From a checkpoint of a small transformer trained on Wikipedia.
Size: 9 layers, width 128, 4 heads of 32 (1 for keys and values), vocabulary 2048, 2.85M parameters.
Architecture: RMSNorm on the residual stream before each MLP, rotary positions.
Training: a variant of Adam for these matrices, 155M tokens.
Each number is 500 + 40 x the weight over its row's rms, rounded and kept within 0 to 999. Layers, rows and columns count from 0. Numbers have three digits each. The size before them is the row's rms in percent of the matrix's.

# layer 2 MLP gate, 640x128, rms 0.163, rows 406-442, columns 0-127
100:517497551551526447460477492516503437534498464627481492477485573554480484603521465479497441494529567474579541552448609528519550531529495515533475491465532537469468510515586503474505417488550470529519518486535519508521495485479478456507539408543514533482494474515517510499513477457453487494488497506498529522572577558540475535489456402480521531534478511489519547478503530548501392522471
099:478484509607496439506441510470469471487488413549500500543488456569517467512515477524546493564556515526465533553438525491482491478465499528552525484483452528495508509535553473516500514356521544520516423467456585519486534560531508458495483419541482481430538522458536503497523542495512522578558458515461513497523497575551514471526511495468450538494450489500587511562508581475552458481491
101:540541540544494472476515512519507513466447514533547539530486514473561495534590518572520550423482575424469536520498501493496581480466533548459488555512566499532542511531518507421433491542494413504479468506521554532518606518518435487498487472530508549559414565530493544493513475456509569550513548532517483455553490547481492534498496523510462545476437557488594522557472482507451480469521
106:462444529506482469486532434500445435507459528496529451557434570500512492484495489440527480480439472572464543501436553495577508517478423538529539547519486502475446556548472466439504520503451533513445521425478502486569527487487543521523451457508555571567472512497434555484458515475533598525506459576468481519567535514474477448526495486551439496522573499509548493553523500522560458485538
111:530486441523509456386577527535448435460475447522507491459447556554500498520510554536484511491524515490447553561450504497542506419404488486516456483502505462563472546454525453445466410474458527510454474503451547521562547504451463504483469457498524498484517490497506625513486535474521534494521463510472512516612521490456515497454508426503481547535465523555570489491520468538507477511541
100:521525497542480479498511506474521495482500488539483574516431520507528537497476517471454494500553491475486468510572488453496549477479538579512528467430534438460468596492472514458468461561515448494474521469463530535528595448422476562510488474521477497512486554485436522486479502400516516523429569495497443455540483589458472499507488453492407495521500509509606471567597508516537552527473
097:504510484510475489529557433539543470511478587489452421478478475486506475473456508529521460444471547452439496549482523502547465528571472495556556523493611441464450518431559459464504529467515549505498514537471503512525537561468422501517536435482502458452417475554552555501520513502527564535489489545506447507472488518511453414480523516534517546504494434506497470525588534561551417480487
103:464474468525569469456599536526496424569509446536464537423471471460484486466500494505512416441545528548513524545511426496532451424519540475495493549402496458508428565547515530509543506565494490556518453486490491529507527490507438467543447488478483461535497481532457480540505539449514561490486484452494486594576590501555496519504498503528490500472461518587497526547500519543476555466500
092:565484456476513456487476507543536461507506472481518579554475488501472499489562473585477453524491533494458552575423530524507553473455509500490470557503480527482516453482536506405537396565549491453434446474471550532488480467413455432489534505470484469524456493510509512496507519475499449474502465563424447511561495489507516485480458507552543507532433540569612573497478498556498521483485
098:470415573408531499534454428514470492477478520473477494491445511518439464476531436503496455515599500486521566557537462533514501465545530527450484527484494500469515555532494481444519482503454559457468518522546509481487461491505443510510426455451511509460499522545512498489419533488489589440500412469407480448455454580502512505506558547529562435462550454534457511504449485532471455495502
108:480472574480530455472488480510515521547530521420511520446482478447560504547517497457468455421500546467486521508505488554500567522461520541479462487493483471528426500547477494479500456564454479474475560518445491482550444559509492503472398478463492524518459565489471458556541514509491537537500451509501494511548572536554493479531540507423413439571502567545536529537453516582593485426508
097:514494518541477480552514539548474530506433370533495465454421513452486471526557544533467497525576546417519528487535490491504523519513486441482429508491513526503479538546521481516535507499498442450518425495461514488559589470492476498460442451525531448514510491451431534483594528499468492479544460530379512491525483494446504549526556469455499448489438495560547517485522461487581528485510
094:481554462530506495550499497456489552441465516475534479533462552476435582507516479557506477452439513495475490508459571508466555512523532488509500465498483452554519578421444532491540414454447471503488457444483517554561484485491432563537470478495489526502457541508595597400507455554482583504420466484502498508480519551493505505479519489488469537564537500514566455482523504472469487450439
100:537489522497564465540533530455528519504491486516449515507466554503510395558490511481544453527455543531441442486525486460491547417528565543453593480507492524567473542484571565527543505466526528467495517480532490512550474509516494517441443448466533567480423549417554481492465442480477555445543549558445510483512557516497491527472525456451499461544470535480539559523545490464475496541416
108:530503505573516466499508559472465458484476419541508524468493516459440424547509473551469455521485536453512458529504438514478578507563484539464467462425535498537557536528562438427438500460420481514438474521545558466495510509541448465504418464476444460448504474472524531505544470555490541481487496452502482451481573543486500511523528482523480435577533529533582570512544534490468451526473
099:571514472541491534505511481542456522422510499451490419493443512429454491495545547449483514513544444547462522542545521567508481462546557565430520481482522551487483499492508472513487465502490422547440538444517477513501509517422498580489577470471462515465512458465455582444461425401522562496448465487488530460568526553520524508547526501501485515503554539466508510551555419491500516519468
100:497465486589512451508513498513521542504440496465529539425490553480491530382516533539473425477477503487488503455426564479506500382483477438518475547474546462521520596483503492417483512517508474508450477541508462552500524558520410476506435465484520467544442500419480507519536485552586528511539468485497477561549563564519498532524440508551467486489531459493470486535441533506503483501480
083:518480418577438457445535551530481484515566500517521557480514503583525492439481444551494513448493483461506482493584540539535553467521547483541450562465478507567457563508512435458510512499542516503458510529484500451516559511499502512517468486495486493449482469514548552557518500566504462501537512467510483485550587536528486449580565551592494626489489505516540523531502521492513410520478
113:523506558528529439514549506511523451466472501555492516458475480464475509449500524427470537500463512496514517484473530512555517517512538562427499536489432503453518599521484523415550396514475435482473502416532507493568556550479510561490493463487479424528456483455497530450529466532533506567470462481489458505510579484595490479439428494544556422521478547482550517502496476511474451538564
103:520583460555542369527495527410486525544479518513429446480522563531469528487527576496535507489526539495406422502452525415531555518540504493478490481487477537498507530523521494451532532540428464458500506474459545527530523495526478532445507463526526578532491535473556501442520470508486491508476521525547503522517552463577503580515478447465531466555504469506531497593503520517581456533465
100:408547494577505484478504440476547546497452494540551505484498452482495481498513625551487540518541526423512490532554522525543535541467474514501446526431541525463514489476600527559557522526515477488420531495492483470479456493532446526509489451432483524498456509544527470484475514477496516531486486483545523503516489554494497521497531391489536509460502453611547457568579497501451452577517
102:425563451520522469549484564422519499418535486493524483476449511415467493473485486542510485492439554507496422528496374534537540512563582446483539425422507470450526559496535513508511503558477443517474573502464504424549514524492513550541460452485494448510461501533542470515546481497505505524490479508441511503539556553539450509484554557451475464473469539510464558508461480482502454505529
099:558497482556461453464501518474480477500417575471569454480466520412558433518499571534533490495437482511452452555562502510516521497415479441497516546462539556513553492540524504537526450468477485505453478502507522502460587477512522467526538436479426476455460517534569491499437464476521549477472419475461451493546479533505490466486478561515536541543561510549445577548516488497436519486545
104:462491506521518527463495517471503460524524478494556501423458491453526575488536526499538487579468539487471494543540584599504551460542505487526592520477571513596469563550487537545520476439518473530464508550419481516563529515503502536514512475570469513476435486505460511488530487523580525496506469523425494552472546535422509541592431477506455562521507500476492519547534576480513469526496
099:546454596543504480444491489460566564432496478538439494430462543585494478476502534499521506477550513486478437541415509491474573544477496424526579497452523535497484504456525520491531510413573420508473505581549491469457488484432499555511517449455483525513473533481525464461510476458444466482456456503515538534525581488456507562479485484562443499538488466488515478534513464473466551552478
105:506521479478528484583569487492485497413476585548452500506453564503507541450565495515491539464489444489485517527476523439563486512524495483514573548462525464543470490497555444465498454479536505541524550521489541575474462610537533514512465469487526508419459542541503456477492465458500515490579507518493467493477584552513519533528508529432517463486507464507547484628468480461411457508534
102:557503475450452447547500476539458468451494490491475501449489444503530571404505496460503425490508530450432547492559539528518508431545450589519520531467458427517473557598519476444533456506479540493473525425460487496492504530377482486538506487466435496531471505518485534480555537490533541497569455528492514569561576532584476504470529492497471554537479467521487442519513503506491502491484
100:510444481481513445482546526439429517476488477531544508474465554405463518516521488570570519382462502491493495542426580445543566579477481534481492526443491527574534580536509550472532504527504489501441457502533494530561440542543544508561446479551456501551503501466537521504502511517449479508441493478417498523576581525485512537509486513540441511539459504482524499515465474509470520512447
102:515477563492516479515476501449501494464457542485503497509469558492457529518477483467548489426527507468419468555447464486598539533475411489500442486510524459452447512474495486468551490464420507471492433488510542581528530496478420485521456440486504526533415498499541529514467507482536533530510528432483505398539485542485467499526498466518430455487538462569519545526502565404589533557527
095:489531428460544413504484488539585469496458572500480488494475563513522477530552480575529497552509434486532505496464511569558533469564517534521521478428466574473539503540501546476486505497555507511478444509477501483483511516484529468495521449415503516467455533521489546517439507513490545493410516590524503541505574454513507504517421439532549532594416517530527566479570535499484503491559
096:517458539538515481565494572464549457538594482554460492495497434548509450552492502484544504477504567483483446509502487480520511457495502509476495533465532440473581508460503447459484425587531500489387448488524485532473519557545434447465533473565493557487511431543495495519530459396536530505479541532500553480542546486541475513521540502476467534530534454445532540475554533555542436482458
107:455522460540528461497524458457500560505518543503474465558466521370455466475493552544480476483533437471431533523528543487546497484483578545525466475397478486583495568515483496449519513524460540557456498503561522516473517605511443501555484444469469476486497537486545604439510509427437524496438520500465478506509519568462497479460507482448504474484540556477491561490510537458529500487526
096:454485525558561533452524429478520490559509515513508510482444497540455494524461497479517526452487539443446507514513484538426565514495509442479613493440512411543482562452465465591490499480513462531490491507500515560501506503476432574486506494458473474447413519465507560557516550483507531501500461498501538486547527507414533490440518507555451501473427522486497419530463431482592492550520
099:563588514510548505463463539491482518470479462502548465481467500504533511483449444406510476499484478486495563513423435477640491449512554439517590511465492504506530592476448569502472505518465420472421513479553561496521523500487460492467468475536505503531472533556504546511487561450538550523516567557499551488531483498532512466459523441547540474528496543448512558494533548498485461492535
097:556474567522546533500466538473429546492560516548525541480478480419528505531515531530508471537485551562494516527524457431500533489561540455417530528528470562498499532513553566495504516492499493445458510460527550459491524484488454539550389442467531415451511573491453533491446492486534449533510577463502508532483537572484436478456456504465507536526478445527496521576529492449467422518460
109:500461544470511428433538514480538522587505450504516526556501528489471544455535533510463456439460475460470498527436556545517562487525511477493476516455473529473428508480527507499437488513556506507436497448520484543487496610514443507416439446419537540454483542421476569529466546516440517508476460459537509503536533570507501506525507468470526489520396471493525478551548525506536448479583
101:522480536462531534514443504487441411488471499516493470492429456459555565499527579574485531486547520481510459521558497518536525523555469534431520508513528592455459560520533500527538453527499492595514501439518529478504479590460466479461480438469481495485467453454457511471494495479518535425441487465435491526504502576466494513457476533470473537535548481597506566520455462483541459425552
# layer 2 MLP up, 640x128, rms 0.161, rows 406-441, columns 0-127
099:466449560510448544517550456499463596515540562495488560532486522503529534514466426531524573553442498524496461480478456520461477468527485453549513484436457440482448519526428601426499567493505436500513496569621496502473481507507494509530470485553483518474522488486507496507522463465549537464569474465459500522495486456437450538505574508462411519499539458562462521513528501517493486548438
104:525511540522563514454520513540473559489496421560521576492489516504546567501485559470486489529467490496488534522518612515541514484533439535450452524476482482478542491476511535467476456522559555545507453430540484458498503543498509457551481439522579435485528491520552458527538468561592534563520494533458449507508551499542514534528544478486521561437450525463445507517453400474511475423446
101:496556523532566486463428518513550455498450537532535543430543500466502486470483511510514475502478598489507446504539495440503487484560514537533544470521523604562514484532517509461523455580498448470505483460498481558472476544565516483459493522534501524477485497421554531493560448499526509563437512557535434408490497486432409550517466481511459589497506518430576478464476496477532537476525
110:472447440482447451527467533479447563483457551535525459536513520475531524496494527477501564518591475490536539532494500495482557489538504492538529557489510485533538501479503469463505547446464560528489501480585532544513549538478507459501515499446597517555490498470464448486527499505388500556531535518467605483504539486524458437458545457498517527551520352525502525504403485530542504525477
120:505515527492524506530585529560477443469461515543465514473448546502476423532551551478537470469541516555550500541461484422558571481507470494490536508458473444481461463495538466413503449501500434401470442478493511550503576487460525516485475488455521537450559452500556575482474509532491582465534465504577527479513519475520447500427546486472520552513524453540540445501497410478507533467538
097:484464455476509471485453537579568490520510441523533528540474454478470554491584500540474531506533449435491491492508497468564477493434475502391524510445502494468492449468529444481490514536544558526435479542557491496570561491520495496531512459503510551548545555466487529450577496489541504535470551572505400433562503516468532511415454501509428402508565511507463499531472500481466498506516
099:471496484538531518546536510496388517533500445598550583500486567466449538559487552436528550534534474504507544510497478513456481533466533535479498430526433545423531519498474541519528432488483495554558517492540554527568510513522453525540484526554504540544532431457514505477429528497539595454461522447478464528485532467534477526536499558510512530451491548463494491461469446544587527503534
102:536520582446500508533515414487494524468470528457518534583494458395486485468520553475525548537480516486483452496550524443478563575481468539544515425518522542476518493402488530491531537481524575473491566470501492563542445470513547599515532516471458557554488487491542525478486505521512518535526446525516598523451470517445517504488521548550470479543571523490505456500461491461491461581552
088:460470520467496479446519434498501590516402450507477509496529392444557449565490501567522532449516503495550578550485521494483521485480537478501528495502500468477478430521510478523528604465513461543519512491479532472401509519554496499524519504543497532488492445567480455509468527540514495493465555443551509480466469546500493521508457565550459404459463494490442522544553532437482461547582
096:555500506502483512553448485543444463525485510573456542481494445514473524495495468514484577518476405497513427511562513491511499492507475516535545561549579436534482428540480526507505550442507567558457496401496433516531520494543405517514570457537530538460448494495542522567481526474593497489425483497513485452477497435486558531506468537480480443499471531439512506497445430517449497498471
105:476454420530499439489505575533546512521538491493538504487512505429506437476459504541540487425480601405479464484517433503432562483491452556480488495512501515548430462513463464459438469587497462539506531453487488510595510544527489582524501517554464499547523520518526490478560484531553468543496455552456513562561503494512484522437496536443502442504493529503528499521545482533575547550542
095:459464530520473485458534501509552489460508468411466424489447534493454466506528550505419544489533546510512479509518463503541500483534490463481505506536506471494480449555516493423520499439516517547542414432515475488468523479486478415575506493594558552558501589515533484483484480480459534527466432522505518472529531440465468502479439510515357450473520440557432550494459501507517499494543
090:471540518512569495548528539515499408488449494610458398443489486478546417560526556465493519501482496500543498529422463530543500541422523509532509486497447499519505501486510481592524531438546569516505508467432470538459497505456469477515505489493547506456545488558544519484533457483462497482455527517526499459475539548454421494437493508467434549472448563453540531539514513597486519492467
104:540459463430469552489450502517507509536492484520483503473488496530537549567538449509493492500544546516431516502515502466562507465518410591535581483539517470527413469529438462530476499442512459490475547459496539536505530516508513543550518471517492516508579503563495493563441458498517511489482520498430473525477481466443533526523463481562403516449519422462402482504600425438519527472490
108:473499579518461486534558501520601537454524462507533579458501440499498558547535432532470512519474483496502427490564530485474470510557499546477492482488516501474526535567581501526558416543505440566565451485472565485548459455470512453421449517535453562490462507530591508563538533570513539483531491437467480524499476521529536471540493480566502495505455524476451458512507550476547496504544
095:529420484566531496497560532520488510524494500480478553492463421520535452503543449526434533523564446504544522556520528502527523576538502567581442516512555457458533476444454530403453540519443513543496481535528492480578474475435515537534523477482457528430458471559484477478551522546567497480453503465504545536523482428423458486504517436522527494547500523541536556493447460483486486460442
103:538419520460531571473470519456497515483431407503542506596515456572466514510539454498531534553441420552454485551513509492560527543455464561478531460481542519441464481451574415503536527434462469512442532514499512507470522491498520550505545509458467484487457492454547566484585509509580501544490448529465532570502501526502495529520453528542516504447523508560490453450470525460485549498504
080:503513484567485537508540452475531446516525484520547508456539581519506525515468507510429485437509519417516449532519465559479459468555439510555467530536522528530465539469525431491522501504461525498497544476462449561518504474520439499446484488469524473563499434448473440512506512473626444525449485520502472494515549437585512449485484494603516476509486520519475528623507451538547434514515
120:462517489512538476509552499474490492474493490519489428469460420401523590462507533506437455520540522511485473534504485484519510574512410505457539495509455545451616524480543530542497492575476527450453489550542515519424492466433487434517471478477497471506469470516414513516535448515479399469488550517472465506478416501465501495496523530567544487511454507562541466461484421499573483521497
098:400531465524477488477474492572494447493475487496538494500534536471522601571460442477500527482483458504479543512538546454455452551559633501478554504509523521538473513419448454497499496423521489503443574542532531471490555597516519551542508491492524478494481506500478518475529512446491488510525581495529525507466439501462543531464553560486490551417442487464457538485474455520467511497574
101:456531496590544489517520491485496454493465559402529514515516561397431545562510511460463496497540554494488504468521493501521489543526475533500433486532544509491509469462426476485555441533522451465460515458567517453503470473490465473502462496456506521493520472528519514429464479565525495420530443580516442530511474503466520441487517532473587460557418504511427481513574453571559488495548
103:561505517515448506512438473548527521522524495524476511488538542492464445511496485491453408516455452557454568526500453520477434497555496516519572517469523508509481488521468455463497491425503497495419502521465424618486474448524508536486588496502496500516441477465486483486541579483461479468437565526442590474404467501466519471487471431543468539557454453444499537491546548446520481516529
094:456514479481519552502471493527563487510470430528510478529523522583558497486476545419465497558528440503457500455427512504457437465563542536488465494506444431537436535434503521550576456491558446474582481476560508490565534522476459472420462498536485464558546519521423528494525568493445491525499552532498472515446530509522557564436539451535480512487426528498495518455508492459489486470447
105:551548553446493520516464526415442470508587530469478527468506480504562523498567516498468507475431528523517455541544516505553509471448524512493484520539489494508514506453471443478516499453473493470531497488462478496476500500488549491485536544595511526522513559504534563478477559498555471496504567555529473490441602531611472492447502442433451511583519503453462498570436614495516458531525
102:603472520545537503489531494516517541495490575544519473478473500464498540540573538523490471456513469460489462503449541532530482489478458505460527479476464570524416535513494486464471502462505476448495533577584461528528455493431494459499523518480484416507478529446576506477570462480538512479516487468544486555467532477451482587524497530520406459551517413613488492487480463521519513600477
103:514552458512459487526422512519473429484497587501500596555472493575529483507507526459420500457429454530494482524516478525514468489545509442506554571542523514513485549464539525478509558441555507593479501437469523542463505503525587479540540524489518434544416507552509478505394511480472513515510447511434478525488523475518545506523513570456467599461487474488522473536544557491491513527498
103:494519482544437504530536481486478484504521545507504558465526482504561497507451436471527532515457448481516430508504460502476458491464554519498465480466543440440458512552513551507471519514407493440460505513493491521535416480466474539471525512467477419496476460560447500510518476509517419365546450461449482496469526402591490437431508492494446460480477542479489474519545525442519480559422
100:529427527574510532504506528486440464571504525547538484533493487458519593450517560559521501481478468541507575476491515486488487507542418458472480467520504448526499431467526502501469421531472382456446511566543453456540533582464482518465500532532539454531443523502481403434447454547460387466503554462515492493522568531523525488500476488516480523484481481533518521499520503459505484537533
104:550574528496505522483523534478529492534493428479480466490530553493603531495518501545393464478476476505521480462497424422496535520497463519534486490532521537474453440529531523423480548524569489524469541447522529487514535480429536553450528509478499476516486599461525512466511523562518573458493450474506440472462518462504510475462523439499520409520508464451509373518490451556449495486444
092:532521482483532547461460525491455494555607525487534524465493375575503498490469441434502546488516540480482573519471469434542527480479444513468506541535479528568505517494499461501477501512413507497520476557480494524542526509492454505463497464530546467558527509436480501559517472488470546591513475431524522533474465438454569537528507538552507566578498440451528450514445472522461507535419
093:453495473500497504511482500473561476526537482448542542489515504516483561484517512490591526530526431534496530520522567491485452527577561475471461519563432503489515466534531423522527530463498443512522491517473484539508491486442466507500522507494487443564505534447468384468503554525439556576497459399535448549553536536474409494501442491482485572437493509484552514548492465441499458589517
109:449484473509527500523444541505535524511515445547482508524484555504486430495530514407491461428566531513491528528478495490480470543492532488492448464469563508528479542499484465480494499527549505485534501460592414502568465496524499539485511537516490539455437430538469553543485450483499525454487503425439549456467529572515579492524476455505558510567395410501513509544480516534528505533380
092:459505506578527490407472420497528507514488544479544586532474528522499507478448530538465493521486474533425459482486543483539493509491446472442563483431455480578519570504460443526503494506519526471507493446416448463548526554523502515499543511506503459456397533512523521577447480507553480442496505519516436598486527548494484582479489496519448503511523475484458440489535579462548514565499
098:515551460499543482464581471477431418457538496431471498467540533461456468527480456431498461469473578491477481511447487477463444474577452474555529531516525564572548450555482529455502495571474482461509465499485553521506472493495529491498505532538578517585440537485491474521437446438491466551512484534458411516511549499501456503495439449424516522479475523524475518541458498520464430556453
096:469577562435486517437455444516499465510474477502474546449517446460481464445436488471531483594435482483512495492488431484528438438419517453473481542483486459564514483560498486537527501520483508535535531551512502452471422491530457429498481487554571566559594534488456554489507532451523484457462496434492546526565516493514475450461502520434487493442534541567508513521522492510545556522538
107:464438445450484507547493487465508422504486517502498497453497433527487508422484476509518536483487535520464506545553500549515582484495436467587457564493494517516489531521497442480448508506532522577538486423491505478495491455505474533502546549480591515529575492483494511547433594508525507368451410451505556496505487499470439480517501538504452576470496499499538553461541453482537512437467
# layer 2 MLP down (transposed), 640x128, rms 0.16, rows 406-441, columns 0-127
098:502527501554511492529465452503482517483424511514478563539413522550516455462454482436521508464498525470489536536512495466499479558480503456502494493525528548484515487481491505487500484502433537489506463529572448563557478512484433478444457465542579482508505468535501503474538409481591531490499490490561534497531484524517395546472480505530506521512477618556524554639530549522583547518539
102:460545455508511453543551520533469533499490474536546507515521498518525422480476475545458555507479453480523598449462560485466437528481530534577496494477556529473561529533442479518482541561437482536460464450491561499487447497512492572433485474406558407544498435435494537552607483548536487522545509509510539509544482509470495412540461455511504509483511493511501570543476462481505510547512
102:502474469507511516526460491454519418430460581425519472527566543492482478481490495583505457491522513525599570482533504470478482503516502546565479462507436550411453514436525514449554521498481521506424507492526474576471551439512431550552475530428444475499570491462441477515587517489511554494487489477503512485477531472507459553488515536511527505469466539588495482523454445552485528469550
106:504507510499471564524509460494447481420494542483444476508576489459501477449598475520507512466427520427434465459505402495543481486528504494470527503532500492492510500538516494437462529441507581467467541465530571450493471489552558526558532535481526511553553524446453437519507492478532499579589421533458535481464484493565514540495490444542473455517486503534472460502619513483478469532476
109:542538507441479501490539488412443526470528485497480474505437456552410569494432533482419530429532530555484424548453548491487505501412499550523498515520559414492450512505454457388511528498500431505497514482539578557514468488554494532485492536438530492472421509558518487517494491457478569545488468507553553484476485485514552509476506519455461514447485521504510515501481549508437546516441
097:479548484432534482546420526475460580480469510481570539494486525516503485511476498529501529396443519484528442593499488508538513446556446575542474456436476467521485523537527500407505470486484507494473518612553558496487534529582496493498546491431510535465536460471497474425539527503476488480481435505517523531471470543469484521461480567456582514489455514498526465416505527551492440510539
096:482456519456479475523512512458474499476534510516465462498274519516471457523572446491518492471535502482481528501456463507553513420487494525388532504473496454495490489515524490514504497505530462518497508452470545565521464539496482478439473510482505495516543581510553452450490476543488436462439464522515468529511498490504482423500487476503493488563483531427532556534548451558424466503526
099:521497501475430605526511482521516519546419514497505487475309500477454509500500510507497516572423494478446469553491450472530480491505500522488459487517542460527482527504527518516582498507537464540497453531499531497564511566476489420495517485531459472480458545452510468449520504404505492565487471502517483517499500521549473473444587393466541556529489521496577513517499505498513555502491
091:495562470511498573464493482597557451525569460524466479564517546513510516512525493531487444549495501504455509517572459468541478507517401446425479503565406518544508526541542472500529487529540511533500513449516434537519497567529476558511547515540472470545455425474451505561449480435474459507502475484529488504536432502432496501506533475523426534538452477595487519521534504427449476468531
095:467500398504580473558506442521587510479420527574497456550469531490517425457439527494518504550435448486566540496478550518450523515518507509451444529437468522497503465523547470481500513552494542473488475537506587545515523498522508416421504441485552470451478553529515504496523530523487487511468483572527459525468515498490469475508494533491403500506586444553560472591518525487507485516483
102:505533531464477477497480489407523438496518526511558534509542417554501491511470480518468544483538400504516439546501391467453520580466503506515528502473497511506515508453540473622538548521552535548493491441478509441496513503557477455526533451403459434496499483442539520459536480484435471532522541515503516482461499528496447581545546542482536542467520440465477530498451533531445501451465
094:484459523542507450514506478603490532560596474481512498437476529508484391508514479484537508539469488507540492504512490461508518521522545503506504471523517533585493521511527533433567481550453455475460509516528403516447559511417540418497525450448497420500556522476492499472561508460492482474475499494506473425559501464464467415522526528446492515505520565491594468528513542529415488469454
092:567431519528540534497513463507438487542495521497513419474377548527537532541567556517508458486458468535546544491510518552570557530470473505506502501517475489462512526548453525560560530479465447474445546549562521496538488487490479501491442457447479521522443439513500461437491442460486467511495502473471471511478501530505494506533563486481440520529497523542374544546538455617498510484563
101:515528450513496519446500489535614516434521543593415512462576482463496468485442563457489496515540465522493464425410580525468529568458489502487518474479509536565522433507484522537539452500478481505473479454523495474551526476524451488521528515476475416510502428540476466564573530501571556445499477510536541569484488522515488475566511515517472513408479524487495542519471467552478458514461
108:429556485551503530514514428524455461488539523476465545497540568457443558527492534562488541456595522483521428492466534540490488492489535492504472473462522567519503501457479495511467526495456479539524569485559531553497539495533443479473496516510495485448458444490525535481475377566437390499519495466473454500379509505440525526519454528544506472479469487460542560510514546548438493462516
094:545567478479473502527512448518551499483442514422528552502530462485496493549446472465490524483559501510529487476541507476484521589514482419593482518439510414497527465511516522425522548445496572491517471500570611473554464522465478546543511452496440480407542528425479483475529528544515519529482508525453496480470493491433492531513502392465477482465470494487499510549423497477426493466537
103:437478480467450537502478463492517474488546508544488507506480544545467395501554476544519515516512494526465492505471492432424479461458462515498485559438494472545537539525519535509526501469443528558471527558521483563589424549512427422529567530521490439498446547529554450442470527556494515475521492519436493457497434471564496504545473540493563499511536537489510519476554501516396601520488
083:516461458461523453512469544480450518403481429544521525474503594445541495453536455444472496517570450546523530513536487530514474586549555454572506536444521525503519523488473576471489518473504516452552554508484468490448512474510473547419462516491422548566526462509452572570505518473465533500519530521504475454533441495419505564531486461445455440476472431558492474524488519484488465498517
113:451502527489495522420602449542545471561459517496467517530507517534423536511505456473542545552438547505490474492501454497508518528525412459503489519519500496381500584529509549472491452527461520455480492584554466441573465484451439489507405506435534499528447508447537408482521501455534506514463507504481538507498571501479463542507521503464460586480471507481520559467533510490491513474445
101:564481496576532530476491428528537451569511487466522473505465528477452487446450520518521518531385509550491502532507490497528616469537529429457476487453559492481416492493503523512522512482572422542512592543579500492500430524416529536513530424546573458559509435516446517425488473481544463521538489517478513522514494474494493519490582508474523504469499552515519507491554504518483482526530
101:472573492480426497522507483566494511475572464519537520488627471462486534513494474541487533485475564507511483497558514499491555559498492395575439506456520536471448484461471475514538447484505450512476463487525499438503489462521487480542504516472524489482535328476500436548475564517543490522459538509512532467453479483577477521503523516513501435499552505467491504418414494481458516529524
104:455539441469517434482493472607484433487531494543517478495430533426507468424455517538506480487512480434490434483498504490571582454570486564506543505493515471546544547572453466493463469472573512500514511517436492555540498463473492541472534459474480534518523460435515502487450457438545509437582553538543532463541441531481534486581533446493515438555478503550480461485516466478525495517500
098:459517545466497494424500590513460514529462495531449498479462499482458558473523514493512513486507468356509492530461493518435548433499517571567463501522552528506549483524551571533397421501497454465474586485517521520493497519465421514552460490482471529513477557552453547451500492478507516460542500558580485494502472591497462544448515463518473448529456521487498535551513489479530438500528
105:510532551533563434523549508535525470460463465490581479558528538462566580485485467488520560536472449471516508501530480527488438493444504432541549514533525507460419535510533524472495500449510446490472519419492452495459590526408477540517537540480414495455461450448484478483491526444487542481482429497569584441497595537515477495522562495457531496532495533535475457467519495509458467489503
101:581484523547486517553578548429477528431515447450510492489526469539502466417527453540440470498579493476524519527488577459469461522499504496452469506477542510521470488430567586509471484485511481575472502491550489491437510502475533460430486533452590466478494488480536527560497472541486535450456553501567481449434440501508510574540494460457520518539494479479549570563527578517501520510471
105:498501465500526496415501496516510501526513482515528591535674437490564527471506463445527533519475533480554487489554473517616513518526500450505559490472511491496515460545571444503510470488519583470535507517490571484453540445595533483504482535523492532489570461467488540538482508512517517508544545557500592538545507491455505521517519546544496498476552469483454441514445529560501489473484
099:482522539470478528476523446514563529440442512476512488505632481458552500478437444498517464477529466539550488463454446457497478551479508428484499472456479524516528480507499493609551484491487478469568534475531428465529483451523509477485493566519454498521515371552501494579532509484535534531477554480533468474515531514495439580513482499618507462468475445551432531459486485490496514479505
101:559480423518479489450514525426518443553553540449524507484534504471525474502466459498468450448485515480551530502506631499506534502518498445557449497426500518501476538519473499482508442492550534444560455549495514529511463544522496497502448469520585540454537488548531536497515473481571491468526489550462450582544444444592552532520499549516581545407457476465496573524468492509491496502507
106:451528439505523460514430475515485495520486422580539511540448488526485517455480531515543519429560471503497510544434510543471506492498526534485502514541475531522496456591458530437456517552478432494478500509465539570477581522505449521524562457569460499497502462427530523494545493523517466573490510484554421451479501506500480468454617479479501520542451546451479503538471480461593452577530
094:574532494514549480554532475520493535500463523590546483467385476537415548486506463473469417477486499494488473525440530472437586527558523562532509443477468481524507526502501603511485495487506453446489531461382526471451524486584463474534541522492474590493515480494488540520458427485551476486468484509518507491549490528511538466502478518528420526490482536490573461515459553522468499536532
095:565455528510527500464511419485532472530557483463496516526557504443451609497495466523553474511563567506495483543548457505478447491479445509468544499540549490568446529514545579503529471442493540560592433439518480466493489496514515475483565491526532498500445531439424567473488485531515522497489455557491461520552517471478548579486491508517512566531613465472493482527457458449498488501550
109:540463568480466480470489523475470507519435527425498528506457495472487569458528494565516448562473500508482509433505450451485552470440548500511390511510518543521485468582489545483453515453518527495468523453451552521468484484552478526477505520517516476529553499512495555527519560470546550495558487523512585486491476467523420523424438457478532536511540599556570409506551492444556499493461
094:518545472527518552494505477471537545491432512560541434520482484485532474562463482395517439501477526485507501540535518457446459505513518542551482475435551536485502523477504467530472604495497528478502453506474389462508447489469600400502550546459473498452550484480521585498503482535504541488472446500488454461557423472505477490501499481486454480464502433547521535425541457534468468567546
099:557540483560571518504514515524513489551405545466517472503463546477498521491402453500504433532596549495541543479484528505516597516543522565556490556500480497525423510491456534480564507476538509502519494461526466501499627508509507518514489522436437500460531460511511476505507547456518539430561449536474552524500496475594537566513486583490514487475472465458453553513501452447507488497528
098:513525511439507481463447488519504610556486512474511467541543521530507459551485500513548453470553496520556426558504523540530481480458543506589452442542498464466500492450520549454534527544452479477554532460566467445556475465514512467546529464538492518453391560585488528418491499504520488473458527533438485527407521565518525490508508435550478478538479486495477481507414473537527494457538
112:548470521464493505497473526507532580537587483498474504481564473500585572515454465574493431441470535497517485502419539514476481521477565492477491499477564490486497485509486533533519524514575522418469473458462480537483550459542452475511510526431531538510442418498495609529542472482527532438521531494545450434478555530444551546466530547525458498507441485515444539490473475508398511520527